Each number is 50 + 12 x the weight over its row's rms, rounded and kept within 0 to 99. Layers, rows and columns count from 0. The size before them is the row's rms in percent of the matrix's.

# layer 2 attention value, 128x128, rms 0.248, rows 36-63, columns 64-127
077:68 47 42 59 50 43 52 61 35 50 49 51 41 59 69 40 43 49 63 41 45 62 53 58 33 65 51 48 63 67 37 63 33 51 68 44 52 45 33 55 20 39 42 43 50 45 66 48 40 44 69 54 40 35 54 42 42 56 30 46 45 35 47 48
070:70 51 37 52 61 43 58 72 57 48 58 68 63 55 59 41 60 46 60 42 51 54 44 61 52 59 57 61 40 64 70 38 42 50 53 45 56 49 48 76 31 28 76 53 38 34 52 56 35 69 58 75 75 44 47 41 33 47 50 52 55 68 46 37
072:36 55 69 51 64 52 45 42 47 44 62 48 65 58 42 37 54 46 44 36 48 47 21 34 60 51 49 61 48 27 49 46 46 33 28 44 64 65 37 43 50 45 50 45 39 29 66 43 39 45 61 63 36 61 45 58 54 51 38 35 49 24 33 27
078:40 60 31 52 45 53 33 60 66 43 50 45 49 48 57 53 42 49 55 60 54 47 35 61 31 34 50 39 38 60 73 59 65 33 58 44 70 41 25 59 40 50 62 52 33 63 50 52 58 43 35 56 49 41 56 58 64 46 58 57 67 35 47 44
076:58 33 37 57 46 20 56 61 62 46 48 38 61 41 36 60 57 57 58 56 67 56 51 62 50 51 57 53 24 41 63 43 31 57 47 53 48 42 35 39 34 48 61 50 20 34 45 52 45 42 77 51 57 74 47 53 42 48 45 73 49 40 31 50
083:62 56 48 49 38 50 57 56 60 47 51 33 62 67 52 59 50 56 63 70 41 48 51 43 43 60 49 40 38 49 44 51 47 50 70 45 60 62 50 56 57 39 41 48 46 53 66 41 71 69 74 18 50 52 79 40 55 55 47 51 24 40 25 62
075:53 57 60 30 33 57 44 36 47 66 50 58 42 48 37 68 31 60 33 58 62 25 53 52 79 54 65 72 44 39 59 51 57 35 40 57 67 48 34 54 52 53 46 46 39 69 70 65 51 55 37 35 39 48 55 52 71 35 51 44 47 46 41 61
084:39 51 66 51 48 43 29 45 37 50 51 45 59 46 58 39 59 68 52 54 35 78 45 73 53 36 28 45 59 53 38 37 38 38 56 24 44 57 54 43 36 78 52 44 34 72 61 56 29 55 49 64 73 55 41 41 55 46 38 62 42 59 58 31
084:52 56 61 52 45 60 43 42 48 61 49 47 65 77 62 81 32 54 67 66 42 41 48 46 56 34 72 49 70 46 51 47 35 51 57 33 72 70 60 49 68 61 50 46 65 75 51 53 57 77 33 62 52 60 49 59 54 60 76 67 59 61 52 32
084:57 62 63 50 37 58 59 50 38 57 42 56 43 52 54 51 62 37 56 34 35 44 72 67 55 68 67 52 38 55 46 57 56 34 50 49 44 19 71 59 54 63 58 59 53 46 49 36 51 59 28 50 42 31 37 49 63 42 62 44 46 50 71 56
072:35 67 56 42 38 44 34 31 44 58 61 59 78 44 50 51 58 49 55 38 45 56 61 64 54 40 40 58 48 35 35 44 48 46 51 61 61 40 40 42 48 54 60 56 62 68 46 56 56 56 60 35 24 42 74 57 56 49 77 34 39 56 48 49
086:23 45 32 54 46 58 67 39 63 32 46 59 41 50 29 61 34 49 31 62 40 28 44 46 52 25 49 40 47 57 44 51 35 38 38 35 46 54 59 28 64 60 55 25 64 56 43 60 32 55 57 56 76 29 65 43 35 59 57 47 33 46 69 36
075:30 57 25 51 71 46 45 27 68 38 56 34 41 55 41 41 22 66 47 53 43 39 46 60 45 45 55 52 47 37 57 60 51 66 68 54 45 42 50 50 45 36 62 42 53 48 47 63 38 44 50 66 42 37 58 41 63 42 45 69 25 42 38 28
072:49 48 39 42 61 46 32 45 59 56 61 67 55 46 31 48 40 49 51 72 55 54 68 44 59 63 54 44 37 56 78 34 55 43 21 48 59 36 76 33 48 56 50 22 38 47 32 66 46 53 42 55 71 28 58 50 46 51 57 52 46 48 34 67
074:52 74 57 26 59 37 42 64 35 56 71 42 70 64 37 40 42 57 43 55 31 72 40 72 62 52 68 57 60 24 43 50 37 41 76 52 38 36 67 62 85 36 67 49 57 55 41 50 51 45 53 59 42 49 55 44 56 59 47 49 42 46 54 51
075:45 61 55 53 70 60 44 37 38 48 52 72 51 53 47 52 60 46 39 43 58 38 49 68 44 54 64 50 60 65 58 68 45 44 42 47 55 15 53 55 51 63 44 50 40 40 48 50 43 73 39 48 78 49 36 57 74 47 40 52 58 68 63 40
061:34 45 42 63 59 58 46 54 61 49 40 54 60 45 25 59 53 42 65 59 64 51 43 45 79 50 48 62 52 55 35 50 52 50 41 56 55 45 68 30 47 27 65 66 53 37 65 28 31 48 34 58 32 38 49 38 58 47 36 56 46 51 32 33
072:73 52 62 37 54 25 63 70 46 36 53 59 54 64 49 68 59 56 66 53 58 50 35 54 36 27 31 74 68 41 55 69 40 46 35 29 57 42 47 34 48 44 56 39 47 57 53 24 48 35 50 39 22 52 57 55 43 56 52 38 54 38 68 59
066:42 57 36 56 57 42 69 39 69 47 58 44 57 58 45 30 33 46 44 34 44 34 53 46 33 54 73 69 44 35 64 49 42 63 58 79 43 52 54 50 54 44 59 43 49 58 41 33 57 62 37 51 48 46 70 55 57 50 42 51 58 38 52 59
075:28 30 39 34 32 40 43 73 61 49 43 53 77 63 51 36 47 44 49 46 32 41 46 50 49 26 39 65 46 43 49 44 56 43 19 36 70 57 77 39 40 59 47 54 29 52 62 37 37 54 41 34 50 63 71 40 41 63 45 56 68 59 65 66
081:54 68 46 55 53 56 55 43 54 65 57 43 50 52 47 45 40 60 52 37 39 47 73 43 59 50 61 48 73 46 58 80 48 37 54 69 52 50 74 49 65 69 41 61 48 60 32 23 60 44 45 60 43 27 66 57 60 43 49 57 53 34 44 36
079:60 71 50 46 67 41 35 47 32 58 69 60 61 39 56 41 65 51 63 34 46 72 47 54 49 46 63 46 64 42 59 28 37 39 48 46 67 17 56 46 47 59 42 44 52 45 51 45 71 34 51 60 37 60 41 53 52 33 39 62 63 24 58 47
075:57 75 59 62 71 69 50 41 61 80 48 50 53 34 56 61 56 56 40 56 64 44 38 38 46 39 62 54 66 48 53 47 07 62 55 54 66 56 41 35 56 55 36 65 59 43 22 47 71 66 36 47 48 45 67 64 51 35 31 73 58 43 42 60
079:51 37 56 63 41 59 22 28 52 45 45 42 53 67 40 69 27 49 57 48 53 65 54 55 63 40 41 59 40 53 52 47 61 47 45 35 50 45 51 24 54 69 44 34 46 26 50 46 46 41 68 74 69 63 28 49 43 63 33 59 41 59 30 42
081:44 75 67 43 75 45 56 26 40 71 52 56 48 38 33 53 57 41 77 51 43 57 43 53 55 62 56 43 59 45 69 43 51 48 36 54 42 50 53 68 47 58 76 60 36 51 44 49 45 47 32 54 29 68 61 50 49 37 59 77 52 35 65 51
079:49 57 32 60 33 60 71 51 47 35 45 44 63 40 53 45 57 52 34 39 48 29 37 42 59 29 56 37 44 43 38 48 68 49 53 56 66 47 50 53 46 46 51 49 27 57 58 63 57 50 46 47 59 49 55 43 48 39 44 59 33 46 77 58
069:64 54 47 48 55 66 61 59 32 53 49 59 52 49 53 60 49 53 51 47 57 33 48 66 38 38 47 43 30 34 57 66 58 78 45 60 43 36 60 43 61 51 55 38 51 58 56 60 45 41 51 49 68 52 34 35 50 50 31 59 43 42 15 40
077:63 30 49 31 49 50 40 71 47 39 56 34 39 52 44 65 45 78 45 48 54 55 34 73 58 64 52 54 56 58 47 44 32 64 64 50 60 51 66 44 53 32 64 51 57 52 53 51 41 46 60 53 61 62 25 38 79 52 46 49 39 60 43 44
# layer 2 attention output (transposed), 128x128, rms 0.22, rows 36-63, columns 64-127
076:42 47 50 45 52 46 47 37 45 49 64 46 51 45 40 71 45 62 65 48 52 43 52 54 55 57 58 54 46 50 44 46 60 42 28 59 57 46 53 51 36 55 87 38 50 37 34 46 44 17 59 30 54 58 71 45 51 62 76 50 59 46 55 68
082:42 58 70 34 61 38 43 25 64 73 24 58 51 67 47 73 51 52 60 46 45 47 56 43 64 57 69 35 38 46 49 56 46 49 53 65 54 57 40 34 52 69 46 33 68 64 66 55 78 42 39 44 46 50 48 70 57 67 26 50 39 22 42 63
080:48 45 50 39 34 54 29 29 50 51 53 61 41 48 54 52 39 54 42 68 45 72 55 65 68 53 49 41 36 48 57 72 46 69 57 49 35 29 36 57 51 72 54 22 63 72 45 32 72 34 55 51 61 44 67 42 47 50 55 83 46 65 48 47
086:70 39 73 35 57 38 58 59 44 37 54 48 34 79 38 51 40 53 53 50 70 60 51 42 40 58 58 43 66 48 48 52 45 59 37 50 37 61 67 53 59 57 61 39 53 58 47 65 31 63 68 55 67 58 57 57 49 48 62 46 29 50 55 37
085:44 71 53 55 49 51 50 49 52 55 34 60 58 58 44 39 25 44 53 47 52 24 62 39 58 36 52 47 52 66 63 47 58 53 42 42 47 28 49 28 67 30 57 45 77 45 70 21 42 43 41 55 65 40 35 49 73 60 59 66 50 44 76 62
086:46 51 67 39 53 46 51 49 57 57 44 50 42 41 62 41 66 60 39 19 65 43 44 49 58 31 49 54 62 61 61 42 43 46 47 48 48 56 45 57 33 52 60 68 52 36 34 61 37 34 29 56 54 56 32 51 48 77 41 43 43 44 77 44
089:47 53 55 57 66 47 57 54 50 20 72 22 62 39 52 17 47 30 53 49 71 41 44 40 18 40 48 39 65 72 36 59 47 54 80 37 45 36 46 58 43 52 45 48 60 34 39 51 56 52 57 65 50 52 59 38 44 45 27 56 60 52 54 54
087:58 56 34 43 68 43 47 44 63 39 53 52 70 58 52 67 31 32 38 59 41 35 44 29 53 59 52 46 41 41 29 50 60 53 38 70 66 50 38 57 54 37 47 52 54 54 40 41 70 43 59 35 18 38 74 53 41 62 63 39 48 54 40 78
084:42 24 33 59 67 67 53 57 53 39 57 32 41 34 50 36 73 46 37 37 48 55 62 32 50 63 39 49 56 55 56 68 51 48 60 52 43 38 55 49 50 45 47 52 35 68 71 50 63 44 63 60 60 73 38 43 46 37 51 52 57 76 57 57
100:29 40 35 41 62 51 52 57 55 45 49 46 29 45 47 44 50 50 57 58 51 44 43 34 36 21 51 44 75 47 44 45 44 51 56 62 47 65 52 60 53 51 34 57 50 45 54 71 65 57 71 65 43 41 47 34 48 38 42 23 43 53 35 62
079:35 34 41 68 30 69 62 35 50 39 66 47 39 29 46 46 50 49 24 58 38 46 42 64 46 51 45 57 52 49 46 51 42 43 40 43 53 65 44 75 51 49 49 67 55 44 46 55 46 41 67 32 63 55 38 35 35 45 10 66 37 71 61 66
089:47 42 63 42 33 56 40 34 32 56 41 41 71 42 49 29 60 58 43 59 41 46 44 45 58 55 43 46 66 43 44 30 29 60 50 61 37 48 47 68 46 36 29 71 29 44 62 48 65 38 37 37 26 51 54 50 53 50 63 51 74 54 36 51
073:46 53 58 40 31 37 65 50 40 51 58 49 49 40 54 39 50 48 49 46 64 36 54 46 58 31 48 34 47 60 22 46 59 40 41 50 46 42 37 51 58 41 35 37 33 44 30 33 49 66 56 30 75 74 69 61 40 57 64 40 85 38 32 56
086:48 45 60 63 63 66 49 50 52 44 24 36 60 55 60 45 58 58 52 32 51 46 37 39 51 54 65 67 65 53 43 51 48 53 49 72 32 58 42 42 46 58 39 30 67 66 69 60 49 46 46 57 55 76 45 38 58 61 47 54 70 63 56 32
085:55 36 48 55 35 70 58 31 59 57 40 56 41 50 44 63 49 44 57 34 47 56 55 43 29 61 41 35 41 71 62 36 38 42 19 63 55 60 28 52 28 51 43 51 58 49 42 54 67 46 46 49 62 39 43 60 58 52 43 42 32 46 40 35
086:48 45 54 60 30 36 57 67 56 55 61 30 46 46 44 53 55 46 41 71 45 40 56 30 33 49 47 51 64 66 58 57 41 44 71 58 63 71 60 69 47 51 57 42 39 73 54 59 68 37 63 73 38 36 44 37 21 65 67 52 49 31 56 60
079:50 49 58 45 50 47 64 49 34 64 65 54 60 38 44 71 19 46 18 59 39 47 48 56 32 50 40 32 47 33 61 43 45 51 73 48 73 45 64 71 43 59 28 44 47 59 46 59 51 52 50 39 57 52 44 60 52 54 58 61 33 71 49 57
077:42 45 39 50 57 74 32 47 44 50 54 49 60 47 35 49 46 20 37 53 61 33 69 53 58 52 69 28 44 61 61 52 51 34 54 55 52 43 55 62 29 58 60 70 43 30 53 44 39 33 50 67 60 57 67 43 36 50 44 44 47 47 45 53
078:54 48 71 59 25 73 46 56 33 58 77 58 39 57 57 54 70 99 55 50 46 53 51 58 85 50 41 47 38 64 37 48 44 52 69 53 56 41 37 61 56 42 45 60 44 43 60 70 57 40 51 29 49 36 31 32 45 55 58 62 63 52 57 32
089:80 52 67 60 46 48 61 43 46 44 74 42 42 36 46 65 61 62 26 62 58 44 65 57 79 68 55 34 56 32 63 62 56 72 55 63 41 42 48 52 55 67 40 50 65 30 36 27 52 36 56 56 50 54 48 66 54 57 61 44 53 60 43 42
094:53 34 45 45 55 47 54 55 39 35 35 51 42 74 52 54 22 66 54 36 38 46 42 48 68 37 47 52 26 47 48 33 45 62 60 28 22 46 23 55 52 39 64 44 54 43 64 53 50 56 62 44 67 63 39 42 35 60 50 44 34 51 39 51
090:24 59 38 53 21 61 62 36 68 22 35 60 60 56 25 59 44 64 68 53 43 26 44 44 26 61 57 46 40 65 56 67 53 50 44 53 47 79 53 34 59 47 47 53 83 40 51 37 39 43 62 51 60 29 47 54 42 64 59 46 45 60 46 63
086:37 44 47 39 16 56 53 58 43 31 58 53 54 53 54 37 44 67 51 42 21 60 64 36 41 24 24 71 42 48 33 55 65 61 41 63 35 45 52 31 61 45 58 42 42 53 66 52 58 37 68 51 65 43 43 40 52 56 68 44 43 47 66 41
083:53 41 41 47 63 44 71 47 46 65 38 58 50 46 43 45 52 44 24 65 46 49 46 46 57 60 43 41 39 53 29 32 46 28 46 73 55 47 48 72 57 58 51 41 70 74 43 36 50 53 38 49 24 66 49 34 33 35 57 43 39 48 55 58
086:53 23 44 49 29 56 38 58 48 35 57 52 51 68 50 64 37 57 32 59 37 51 52 51 25 42 44 55 48 59 47 70 62 57 62 56 56 54 61 36 64 36 30 45 49 40 62 36 56 57 59 45 57 19 42 42 53 49 34 25 52 47 30 48
090:35 54 61 45 67 37 51 63 48 61 42 64 47 60 51 59 41 44 48 53 47 37 49 46 50 45 47 47 56 52 57 50 24 65 48 44 30 29 67 64 56 75 62 63 72 58 48 50 69 51 37 48 64 26 38 51 58 84 68 48 72 49 58 45
081:52 39 53 39 39 32 57 27 53 51 73 38 57 39 34 51 66 70 58 46 35 61 56 38 67 51 42 55 33 63 41 56 29 23 51 47 55 36 66 38 61 40 50 64 55 30 53 59 51 49 44 37 31 57 46 56 40 58 58 46 62 42 54 55
079:40 63 64 64 69 32 56 59 72 42 31 73 45 40 51 47 62 25 55 40 47 60 59 31 40 46 66 38 24 52 39 44 69 28 44 35 50 50 50 58 41 68 50 47 56 67 50 55 62 38 56 52 34 52 44 60 34 33 50 48 58 51 56 41
# layer 2 attention query, 128x128, rms 0.237, rows 64-90, columns 64-127
096:76 36 52 46 27 43 49 43 40 44 70 50 42 76 35 59 49 30 42 65 45 48 54 60 61 50 38 39 71 32 47 90 38 36 51 69 55 57 74 42 52 31 61 60 34 44 51 51 41 44 33 53 43 59 52 39 32 66 60 68 59 66 39 47
095:42 63 50 52 59 45 42 35 50 59 36 34 42 51 41 40 66 70 52 47 70 50 53 50 56 63 61 49 62 56 40 69 41 40 44 61 62 63 83 32 42 40 79 31 52 47 43 42 52 51 32 60 33 48 68 57 27 46 56 55 41 36 47 33
099:48 29 54 38 52 56 48 38 47 48 53 65 46 61 56 56 74 52 43 48 41 69 52 59 67 74 81 34 50 54 53 53 63 69 56 48 70 56 34 48 33 47 44 60 46 45 27 68 47 47 57 56 49 59 43 42 47 39 34 24 56 64 71 61
103:69 37 16 41 57 77 56 80 50 55 46 35 50 41 60 45 36 49 37 57 65 45 30 69 39 37 44 40 45 44 50 50 64 41 34 41 49 61 56 55 26 57 65 28 49 48 47 38 54 36 47 56 39 60 44 51 42 43 44 68 72 56 38 55
095:45 42 36 71 43 48 72 66 48 34 34 29 38 62 59 29 65 61 48 45 64 39 49 48 55 56 50 41 75 50 47 56 37 53 37 41 61 63 48 57 53 53 38 46 52 20 50 58 25 47 31 57 54 46 56 65 70 49 35 47 32 26 59 74
100:40 61 54 51 46 62 56 48 62 42 48 36 48 58 39 60 65 65 46 42 41 38 35 49 61 61 41 49 67 35 60 65 17 49 51 44 42 58 70 58 43 48 51 43 35 58 48 49 55 76 51 66 59 36 33 53 48 63 50 77 39 59 24 36
106:44 70 66 43 39 45 39 36 65 60 35 48 66 52 45 59 54 42 50 46 54 55 40 70 68 43 50 30 48 51 66 47 69 69 41 47 46 41 65 67 51 45 52 49 52 52 42 60 49 66 54 41 46 52 41 82 56 48 49 29 56 66 53 68
108:47 55 74 50 43 54 45 40 50 66 47 36 59 61 48 53 47 48 63 50 64 38 56 47 40 64 29 57 56 63 49 67 60 38 42 72 50 64 40 22 44 38 63 36 61 23 52 48 55 51 48 45 64 32 55 81 46 59 36 45 45 45 26 56
095:62 52 45 50 40 43 69 50 56 28 26 34 59 33 66 53 54 53 50 54 48 65 44 67 47 53 72 54 48 28 48 35 59 79 45 34 37 47 32 44 57 35 56 31 46 51 54 49 81 46 50 39 56 73 23 45 57 59 40 45 51 51 50 49
106:44 43 61 32 43 60 50 48 46 49 57 62 71 38 52 40 53 63 70 48 47 49 31 33 71 51 51 43 51 62 55 56 51 42 17 56 54 43 49 51 47 46 62 50 43 43 62 58 41 50 41 43 63 65 51 47 58 55 70 37 65 60 37 54
089:49 64 54 55 66 39 44 67 45 53 58 33 38 50 46 56 56 66 53 30 44 61 52 41 61 60 47 53 52 65 56 55 20 61 52 48 47 44 34 43 78 50 73 44 43 52 41 58 50 40 30 64 34 62 40 37 60 69 42 53 46 43 58 43
093:41 46 39 36 63 61 50 67 52 61 60 64 41 60 65 34 78 39 42 25 52 75 50 66 54 61 38 51 59 43 35 43 61 53 40 47 52 38 50 45 37 54 49 68 48 53 50 49 40 49 71 49 40 58 27 40 55 55 54 49 50 55 55 39
120:59 47 64 50 40 43 53 46 39 50 60 53 49 55 50 32 26 41 56 63 32 33 50 49 59 43 63 51 54 61 52 52 64 41 61 58 44 58 41 50 42 37 37 45 78 49 66 48 51 75 44 56 62 42 57 72 40 47 66 66 42 76 43 48
109:53 46 47 22 39 66 56 52 33 43 46 58 55 62 44 61 78 46 53 55 47 38 70 38 47 62 58 48 36 26 29 54 62 50 55 21 41 39 57 70 51 39 49 50 46 66 14 44 52 58 59 52 51 42 43 37 79 68 55 61 64 26 58 60
100:25 40 59 62 52 32 56 54 42 53 31 32 45 33 29 56 42 34 32 50 66 45 53 36 37 63 50 51 69 62 40 43 49 65 66 61 42 55 25 30 39 68 42 64 55 65 43 42 43 29 50 50 46 62 47 53 59 46 50 42 49 44 41 47
100:39 59 50 58 48 63 47 35 54 51 57 45 44 52 48 60 45 57 38 48 21 56 57 56 45 50 56 56 67 50 34 69 57 40 42 40 64 34 64 58 59 61 42 60 28 41 60 62 32 33 42 41 38 49 63 40 33 61 79 63 37 46 51 59
088:37 64 51 39 52 31 56 46 41 50 39 57 67 59 56 38 35 52 52 67 45 59 43 45 61 35 39 59 75 50 75 61 49 49 73 58 58 47 37 54 68 68 51 66 56 36 49 24 54 37 67 61 59 67 38 48 59 49 49 41 71 59 23 48
105:43 56 44 72 61 50 36 50 62 40 45 46 42 51 46 51 34 70 48 44 61 43 22 51 36 52 33 40 52 41 39 47 54 66 84 65 51 65 69 66 44 57 50 62 37 78 67 68 56 44 66 58 33 65 42 35 42 49 32 56 46 52 65 50
101:54 40 61 38 39 43 65 43 48 63 54 53 40 53 37 50 56 46 23 67 62 54 45 55 83 47 45 52 35 40 62 11 47 55 55 52 53 44 49 36 25 72 46 55 44 51 10 53 52 34 36 50 50 49 51 36 54 50 28 50 47 55 46 44
117:57 54 33 75 37 52 50 42 58 50 46 48 34 66 35 47 42 58 44 38 49 71 31 80 43 42 41 36 72 48 50 62 28 38 47 75 32 57 52 43 45 44 40 59 54 45 49 52 50 47 46 55 49 65 54 63 78 52 29 48 59 49 34 68
100:46 49 16 56 79 49 78 51 34 53 41 65 46 50 58 44 47 31 38 38 31 60 48 33 35 43 53 48 48 53 51 61 58 36 51 45 55 44 55 60 62 72 64 59 63 64 49 36 54 43 47 48 49 73 45 62 49 71 43 46 39 61 65 49
102:59 46 60 60 43 48 48 35 46 39 41 63 55 52 57 47 29 47 60 63 47 53 55 44 42 51 58 56 39 46 37 78 49 58 67 44 68 89 56 50 43 58 42 62 39 21 63 62 52 46 49 70 55 63 42 47 51 53 37 23 62 52 60 83
099:34 28 61 47 37 23 72 62 45 54 40 53 30 48 50 41 49 68 67 61 75 54 34 40 43 50 48 37 42 60 41 38 72 62 42 54 44 58 39 62 46 33 50 61 72 34 50 75 57 49 46 41 41 52 53 54 50 44 42 65 42 46 32 42
108:40 58 50 61 89 53 38 48 51 33 52 21 36 58 53 67 52 28 50 39 71 43 47 45 49 58 70 47 65 38 58 44 63 41 58 43 50 47 41 38 46 63 66 63 58 57 60 52 41 47 51 68 40 51 74 44 54 52 54 66 45 52 39 50
118:41 49 45 34 68 49 55 50 60 64 58 62 62 42 37 49 36 58 53 46 45 42 49 48 57 55 35 39 43 57 62 66 35 55 50 48 35 74 54 48 54 46 64 30 48 25 69 45 56 43 40 33 73 37 45 48 58 62 45 30 59 39 69 39
106:50 50 36 66 46 46 63 44 54 67 63 55 52 40 37 54 53 43 43 43 37 54 51 46 54 49 71 56 35 51 58 46 36 56 36 35 19 50 47 31 67 45 44 45 54 71 42 52 53 53 45 43 48 23 53 46 51 53 44 52 42 58 59 40
105:45 77 32 53 45 49 64 57 71 44 55 62 61 58 55 33 55 51 69 50 59 43 43 54 46 55 57 47 15 59 52 38 78 70 49 56 51 39 55 53 46 35 46 42 47 52 66 56 51 47 50 63 31 67 51 40 22 49 52 52 49 53 83 63
# layer 2 attention key, 128x128, rms 0.223, rows 64-89, columns 64-127
091:70 70 47 43 30 44 50 70 51 46 70 44 52 55 50 52 23 55 52 81 53 43 54 37 54 38 40 68 41 55 51 57 69 42 62 71 64 58 44 43 45 40 52 64 45 48 62 54 42 69 40 53 47 41 50 40 39 36 35 22 48 25 44 49
106:67 81 48 31 44 42 27 56 64 74 50 55 52 44 60 48 51 55 45 45 55 49 50 52 40 65 43 63 49 36 46 33 67 61 42 55 57 43 56 60 56 58 55 37 42 63 48 57 87 65 48 52 39 49 42 53 43 36 53 32 58 41 52 66
094:66 69 55 59 45 36 31 45 48 64 45 47 49 61 41 42 62 67 53 39 45 55 53 46 50 74 46 52 73 54 74 24 35 45 47 57 52 25 65 59 52 41 42 54 64 64 37 45 53 46 78 32 39 61 48 26 44 49 39 60 51 47 40 41
113:44 72 47 31 54 49 56 70 55 55 24 58 70 57 45 70 66 40 59 40 50 45 63 48 43 65 79 31 55 51 44 35 67 40 34 44 43 42 51 69 50 46 50 42 45 63 38 38 63 48 37 65 67 74 27 48 60 28 47 42 63 44 72 41
108:51 53 67 68 57 34 37 46 51 60 41 75 53 52 51 44 56 35 62 51 16 44 43 65 60 55 60 62 52 95 47 47 34 39 37 41 51 47 37 51 51 61 42 50 48 42 68 47 66 42 58 44 36 65 56 76 58 46 55 47 42 64 53 59
105:51 50 59 56 54 64 43 37 31 64 49 62 49 43 59 50 37 41 69 38 35 48 58 71 39 45 43 40 68 57 51 42 40 53 68 34 59 30 53 13 42 28 41 53 65 44 45 48 50 40 60 52 50 64 38 59 40 62 58 21 61 55 50 56
109:58 69 42 40 35 16 45 52 40 50 43 51 61 56 35 54 53 45 42 53 54 35 58 52 27 44 61 43 65 38 56 47 59 42 38 61 61 47 60 51 61 52 37 55 37 35 49 54 64 54 55 51 70 69 49 52 46 30 62 36 72 59 46 77
097:36 54 65 50 54 42 25 63 41 25 50 38 37 49 45 48 38 53 38 42 47 26 43 46 32 64 58 42 65 57 43 61 50 27 59 57 71 64 51 54 47 43 48 50 46 47 57 67 43 31 62 46 62 50 53 56 27 53 44 55 43 43 70 38
099:58 62 38 52 49 52 65 39 33 43 37 53 48 70 49 58 74 46 38 75 29 61 47 52 49 69 63 67 42 51 28 54 45 60 57 64 47 41 49 56 71 55 48 46 37 54 59 51 34 47 55 66 50 39 59 37 57 27 41 29 51 47 55 36
103:43 57 58 45 34 75 46 52 50 69 47 56 42 54 43 62 43 47 86 39 56 41 42 68 46 58 46 36 59 76 61 67 52 36 48 71 31 63 55 46 48 30 35 62 74 22 51 40 51 73 42 60 51 45 43 54 65 56 63 72 49 45 41 67
089:61 52 49 43 57 56 54 43 49 67 33 43 54 37 51 48 57 48 45 56 53 49 36 30 56 50 24 58 45 68 39 36 66 57 65 58 60 29 34 44 55 63 33 47 67 43 40 62 54 55 53 47 53 44 51 47 51 48 75 68 38 59 51 47
095:52 33 63 56 37 37 53 57 59 75 45 32 48 52 57 44 61 41 58 51 78 49 42 63 53 49 68 44 46 47 51 25 72 37 51 46 48 15 42 60 55 51 53 59 48 52 30 29 36 36 61 55 53 50 44 36 59 38 53 56 58 41 51 50
110:72 71 54 66 62 34 39 70 50 53 67 44 56 31 59 53 55 48 38 56 61 41 74 45 23 53 59 33 49 38 36 67 46 65 53 66 78 73 49 60 62 46 57 62 59 70 53 47 70 41 41 52 46 69 55 44 52 30 41 51 44 63 80 51
099:55 24 58 25 43 47 47 39 39 33 51 43 51 63 50 53 52 45 58 54 37 27 44 52 63 63 48 43 60 51 46 41 29 37 42 45 55 43 40 31 15 25 88 52 65 44 45 35 31 38 53 51 62 48 50 61 58 60 38 45 60 42 12 62
104:50 48 65 61 66 45 38 51 63 63 32 54 42 57 49 37 36 53 79 61 60 55 28 48 38 44 60 47 49 64 37 40 48 44 54 44 48 48 25 43 42 67 67 56 53 57 55 38 54 41 42 64 32 45 70 67 66 51 37 63 44 48 38 29
095:68 53 55 52 45 56 43 67 34 37 40 64 49 30 58 48 48 61 39 53 46 53 53 51 55 44 62 77 25 51 61 61 58 68 49 56 69 41 46 30 56 42 41 48 52 32 33 45 59 57 56 51 59 57 52 41 42 47 59 46 65 46 47 79
096:38 55 66 56 48 52 52 42 51 43 61 48 60 51 53 30 46 44 53 46 47 61 53 35 61 52 39 52 55 49 49 60 44 54 65 53 25 64 45 38 52 33 57 49 62 29 39 41 57 57 46 60 63 29 47 64 44 41 52 49 32 69 59 49
125:42 70 24 48 66 48 43 78 47 57 35 44 51 48 46 59 58 65 42 37 59 46 45 49 42 38 64 70 37 29 69 28 53 54 28 41 45 33 63 65 57 47 47 58 39 61 41 52 51 45 52 59 32 59 21 16 40 47 37 32 45 53 80 54
107:58 47 64 36 51 41 48 38 48 40 49 50 57 39 51 45 62 43 44 60 56 31 57 37 53 36 49 34 61 56 66 26 50 36 34 65 46 31 56 37 54 66 42 34 35 66 39 27 54 39 44 41 63 40 43 22 41 49 77 60 54 25 63 51
100:36 56 55 63 49 43 44 66 20 57 42 24 54 60 31 53 14 68 55 44 40 35 41 49 40 33 57 56 71 57 63 53 40 33 40 59 55 55 60 29 74 54 42 41 48 51 63 42 40 56 39 53 63 46 61 51 57 46 65 27 63 55 56 53
102:42 52 61 69 35 79 55 59 37 58 62 41 64 72 44 49 55 56 38 69 40 51 58 62 67 50 56 65 40 33 35 49 33 45 32 38 33 47 57 51 74 31 57 56 63 58 16 30 50 56 46 50 40 53 49 36 50 28 71 56 34 38 55 64
092:64 28 54 65 57 70 58 53 39 45 57 58 58 51 63 51 38 48 66 36 25 66 49 45 39 51 66 50 42 42 55 81 54 68 67 28 57 59 49 59 33 71 48 49 45 52 46 55 40 54 51 55 39 46 53 51 53 72 40 48 67 71 42 45
092:48 26 51 42 58 49 36 29 62 65 56 51 38 57 65 50 73 55 51 44 29 42 50 35 38 40 52 37 43 59 41 47 35 42 31 41 45 63 49 59 50 48 66 36 56 57 67 49 54 51 32 51 64 34 43 71 26 26 38 52 23 71 45 31
110:38 56 86 61 63 49 38 70 66 47 38 34 56 48 63 41 51 62 43 33 59 41 43 64 53 47 37 55 78 39 39 44 63 37 57 55 41 44 55 41 65 58 41 59 57 61 40 48 50 84 86 41 47 79 51 51 56 48 58 46 35 66 43 33
108:45 37 39 45 35 50 65 36 49 35 49 57 44 39 31 59 35 67 55 48 48 56 34 69 53 71 54 55 37 66 45 62 38 29 63 35 67 75 41 44 44 39 43 52 61 49 57 71 48 40 58 56 42 52 46 39 66 45 35 53 57 54 68 52
107:72 37 49 43 44 36 69 33 54 42 62 47 48 33 51 54 40 57 27 50 50 66 46 58 64 26 39 60 56 71 55 41 45 50 41 43 63 48 47 32 65 60 34 30 57 63 40 55 43 35 65 49 53 80 52 47 81 32 45 54 75 63 44 35